config = dict(
    n_layer=11,
    d_model=64,
    n_head=2,
    n_kv_head=2,
    head_dim=32,
    d_mlp=256,
    vocab_size=2048,
    activation='gelu',
    norm='layernorm',
    norm_place='pre',
    norm_eps=1e-05,
    positions='rope',
    rope_base=10000.0,
    rope_fraction=0.25,
    qk_norm=False,
    attn_scale=0.177,
    bias='none',
    tie_embeddings=True,
    parallel_block=False,
    init='normal',
    init_std_qkv=0.0235,
    init_std_o=0.00501,
    init_std_up=0.0235,
    init_std_down=0.00501,
    optimizer='muon_variant',
    lr=0.0108,
    lr_mult_qkv=0.5,
    lr_mult_o=1.5,
    lr_mult_down=1.5,
    beta1=0.93,
    lr_head=0.0102,
    grad_clip=1.0,
    warmup_steps=200,
    schedule='cos',
    final_lr_fraction=0.0,
    batch_tokens=32768,
    seq_len=128,
    doc_mask=False,
    z_loss=0.0001,
    train_tokens=109100000,
    steps=3330,
    dataset='wikipedia_en',
)
Each number is 128 + 24 x the weight over its row's rms, rounded and kept within 0 to 255. Layers, rows and columns count from 0. The size above them is the row's rms in percent of the matrix's.

# layer 6 MLP down, 64x256, rms 0.114, rows 0-63, columns 32-63
size [ 99  97 118 113  93  90 104  93  97  98  96 102 104 102 103 102 100 100 111  95  99  95  97 104 107 102  90  97  98  94 104 106  96 101 100  84 110 100  99 101 100  87 111 105 105  91  94 105 101  93  95 107  92  93  99  93 103 106 102 104  97 104 104  94]
[[105  95 102 148 116 128 130 120 120 186 146 145 165 105 161 141 154  83 129 144 134 154 186 126 137 126 179 136 131 151  86 120]
 [115 146 171 164 139 129 141 131 161 131 136 108 121 133 159 129 147 116 140 178 133 174  98 172 192 131 116 171 121 149  79 137]
 [165 140 120 186 123 126 138 139 105 118 164 112 110 157 126 135  86 144 174  98  89 134 114 173 182 125 155  74 121  58 181 123]
 [132 101 186 107  85 129 110 124 128 134 131 146 110 132  93 145 114  84  95  96 127 144 155 121 156 129 229 112 157 130 132 124]
 [145 136 127  85 109 128 131 126 115 150 151 130 134 109 108 127 122  95 168 155 117 141 129 134 157 128 107 103 134 151 125 133]
 [167 138  70 130 130 127 132 111 135 135 113 101  78 162  87 101 156 120 137  99 146 117 104 162 131 126 171 139  95 125 181 126]
 [126 143 151 109 179 128 126 123 168 150 120 141 119 154 164 112 113 123 155  97 102 125 128 155 136 129 175 152 119 103 142 151]
 [119 105 127 128 130 128 102 104 135 154 144  76 115 107 112 117 133 128 144 118 113  68 117 138 157 126 106 142 140 157 130 140]
 [119 100 132  89 131 128 109 133 103 138 115 140 126 127 132 134 127 105 146 106 147 155 112 102 134 127 108 146 104 178  80 142]
 [116 160 128 161 119 129 120 120 124 121 133 113 131  77 101 118 101 131 130 121 153  90 141 126  92 130 104 117 123 127  88 132]
 [120 125 131 118 133 128 118 151 112 118  91 164 137 136 112 140 149 132 132 121  77  60  74 133 109 127 141 122 109 167 167 127]
 [126 147  95  98 123 127 141  99 134 154 107 157 124 102 103 145 106 123 146 140  75 140 111 132 195 126 126 149 153 115 134 124]
 [136 136  80 108 114 126 140 121 124 106 143 116  99 106 112 159  94 153 124  98 148 109 189 124 162 124 139 146 136 137 125 135]
 [112 131 143 189 147 129 111 107 130  89 127 123 150 135  87 153 117 140 119 149 120 107  92 109 106 129 140 136 150 158 119 116]
 [108 152 164 157  88 130 148 134 115 121 111 129 140 149 130 109 142 168 128 164 159 142 117 113 143 134 140 130 128 120 169 133]
 [153 132 127 145 153 127 153 129 108 118 175 120 122 161 130 152 138 138 124 162 121 115 104 161  99 124  64  95 102 124 150 111]
 [109 130 118  68 152 131 120 146 130 124  60 112 179 116 125 153 157 143 126 164 108 135 127 108 141 133 171  90 130 144  65 153]
 [ 93 114  89 135 148 128 139 131 135 114 181 149 103 129 144 117 138  78 172 134 116 127 115 116 139 130 116 131 116 114 122 119]
 [153 126  94 141 139 128 124 134 112 187 102 125 132 141 141 119 114 127 150 134 119 128  99 143  81 127  92  98 125 114  99 122]
 [130 152 147 128 141 127 108 123 144 141 125 100 134 137 170 127 113 170 117 109 133 122 185 136 103 123 118  99 124 120  84 111]
 [137 114 111 148 112 128 128 139 103 128 118 141 122 134 160 131 107 132  81 134 123 116 119 126  69 127  81 190 130  94 116 114]
 [157 138  98 152 140 126 151 148 131 120 102 130  76  91 123 142 162 130 108 135 138 127 165 106 131 124 106  87 135 126 119 135]
 [128 136 149 160 127 130 126 140 122 145 139  81 143  74 114 117 134 165  82 111 143 119 105  66  95 131  94 126 157  98 110 121]
 [140  94 103 116  88 127 134 135 108  94 157 109 127 158  95 120 125 133 135 158 165 107 127 162 150 127  81 116 105 116 137 139]
 [112 130 150 143 107 129 160 147 140 118 144 100 167 131  96 106 129 163 140 133 142 148 173 123 132 130 140 164 122 190 108 128]
 [176 105 116  79 205 129 111 125 137  96 133 112 162 116 122 150 172  86 113 151 114 154  93  68  81 128 164 120 119 162 144 123]
 [154 145 122 130 166 128 132 124 128  71 114 145 177 133 118 128 169 113  85 130 135 107 140 152 132 128 129 124 100 152 186 117]
 [176 110 138 124 166 127 132 117 136 109 141  67 137  78 109 147 124 162 109 127 129  72 112 169 116 125 145 135 125 147 176 136]
 [152 131 142 116 111 127 123 113 133 153 125 171 151 170 141 137 146 117 145  93 147 161 149 150 148 125 163 137 163 112 134 134]
 [122 115 149 112 130 128 132 104 134  98 109 169  98 145 135 161 134  95 114 164 135 149 111 154 128 127  88 113  89  99  91 133]
 [148 105 141 158 118 129 128 118 139  96 152 138 136 148 114 106 123 113  97 138 100  77 121 149  80 129 100 135 164 162 146 116]
 [134 113 134 112 100 128 148 127 117 133 166 124 133 155 137 114 128 141 152 132 120 146 138 112 101 129 124 154 113 102 171 106]
 [ 84 128 119 104 104 131 113 152 123 166 113  78 142 137 153  97 118 170 132 130 144 135 105 146 120 134 120  99 119 139  75 151]
 [ 69 132 197 106 114 130 160 136 146 137 120 181 115 123 128 180 140 117 148  78 149 108 134 121  67 131 114 120 134 103  88 119]
 [106 127 150 126  90 126 137 114 127 138 122 119 141 159 117 119 137 147 149 125 113 132 111 136 132 123 145 128  99 119 109 109]
 [130 138 120 159 113 126 133 121 138 137 144 126 172 146 138 115 125  73 122 145 136 143 138 140 138 126 105 119 121 127 155 138]
 [121 122 129 113 126 128 133 121 131  82 144 119 124  75 133 143 124 156 161 154 145 117 158 111  76 128 192 147 128  70 100 105]
 [195 135 145 145  75 129 128 134 119 113  93  95 145 108 163 133 151 110 122 152 146 121 113 138 102 130 107  99  82 121 109 138]
 [ 90 112 136 125  95 129 121 120 124 128 106 128 169 149 135 110 111 131 101  83 160 148 110 128  88 131 149 118 118 153 130 142]
 [112 133 126 132 146 129 108 117 115 152  94 139 100  68 128 125 167 138 121 132 160  95 114  86 133 129 155  99 124 103 135 122]
 [124 123 114  85 155 130 139 123 141 132 153 152  74 116 124  96 108 178 146 133 107 157 149  69 106 131  98 118 134 108 101 132]
 [113 137 116 124 212 127 136 123 102 150 129 103 132 142 138 119 110 106 159 119 111 137 114 124 128 125 150 118 140 111 147 131]
 [158 113 149 144 149 128 119 133 124 140 129 147 175  84 122  98 115  85 122  73  57  98 151 107 134 126 125 134 163 173 142 135]
 [ 88 131  91 119 101 129 161 129 155 125 145 144 135  96 122 156 144 115 108 161 115 160 171 136 137 131 126 142 147 172 150 149]
 [102 122 128  99 122 128 121 121 116 140 111  97  75 137 116 174 127 132 117 163 105 141  93 162 108 129 145 142 149 144 126 115]
 [118 124 123 123 209 129 143 125 104 101 111 130 145 115 107  77 127 151 150 144 155 157 161 120 146 128 146 125 142 155 141 144]
 [111 108 145 132 114 128 133 137 122 127 161  95 111 164 156 109  91 109  79 139 143 158 135 144 168 131  98 166 117 120 164 140]
 [113 133 131 113 171 128 122 126 127 141 138 106 141 122 138 132 126  87 126 161 143 115 128 147 173 129 111 141 137 152 131 127]
 [141 122 103 136 111 128 118 139 120 137 113 159 161 101 115 105 144 120 130  94 137  92 129 110 117 128 142 129 126 118 138 111]
 [164 146 125 159 137 128 112 104 150 106 117 135 107 109 186 146 107 104 142 170 123 176 152 100  83 127 127 134 141 138 120 118]
 [ 92  86  88 107 184 130 130 122 139 148 149 169 139 130 159 124 149 119  80 146 139 139 156 132 134 132  93 113 108 142 129 142]
 [121 141 149 212 125 128 108 148 127 133 119 162 113 121 146 105 104 120 165 130 126 145 145 123 123 127 130 168 133 108 170 137]
 [164 149 128 166  67 128 128 144 110 129 151 114 144 163 109 128 124 123 139  84 106 118 155 176 163 128 168 106 129  93 116 130]
 [147 163 152 125 128 129 124 141 107 173 146 135  75 163 118 114 125  92 117 168 130  90 166  97 137 129 108 152 110 138 157 113]
 [105 143 131 119  72 129 126 141 138 129 138 161 114 119 124 107  91 145 134 114 126 114  97 139 142 130 106 113 127  87 102 134]
 [119 112 165 113 149 128 127 122 139 103 109 125 121 127 122 161 118 151  96 125 153 184 172 108 157 128 171  54 123 115  99 123]
 [150 116  95 166 110 127 135 139 140  66 125 135  97 132 119 139 130 164  85  74 113 142  71 121 160 125 109 141 117 130 139 132]
 [ 89 166 138  99  94 128 135 126 155 202 107 128 130 115 114 140 126 137 146 112 151  97 132 127 120 128  85  78 157 104  68 136]
 [151 164 127  94  99 128 147 162 109 103 157 153 111 159 151 110 137 100 129  95 120 129  83 115 178 127  74 175 149 109 122 118]
 [130 140 126 107 112 127  97 127 130 114 113 109  86 147 131 124 197 128 110 160 117 109  90 122  82 126 141  91 127 132 137 113]
 [146  85  77 143 119 128 121 148 147 133 112 137 122 131 119 126 103 158 135 157 102 124 126 141 130 128 106 140 148 131 125 106]
 [ 74 120 135  73 166 128 110 122 124 165 125 122  88 170 116 111 113 128 137  86 166 106 126 129  82 129  95 153 126 104 165 121]
 [134  94 124 187 118 128 121 117 133  95 112 122 174 121 141 132 125 175 121 111 154 110 111 127 139 127 172 144 118 131 170 127]
 [150 164 148 110 169 128 112 115 140 103 104 159 172 123 123 114 136 172 144 126 116 182 148  94 168 126 166 163 121 133 137 144]]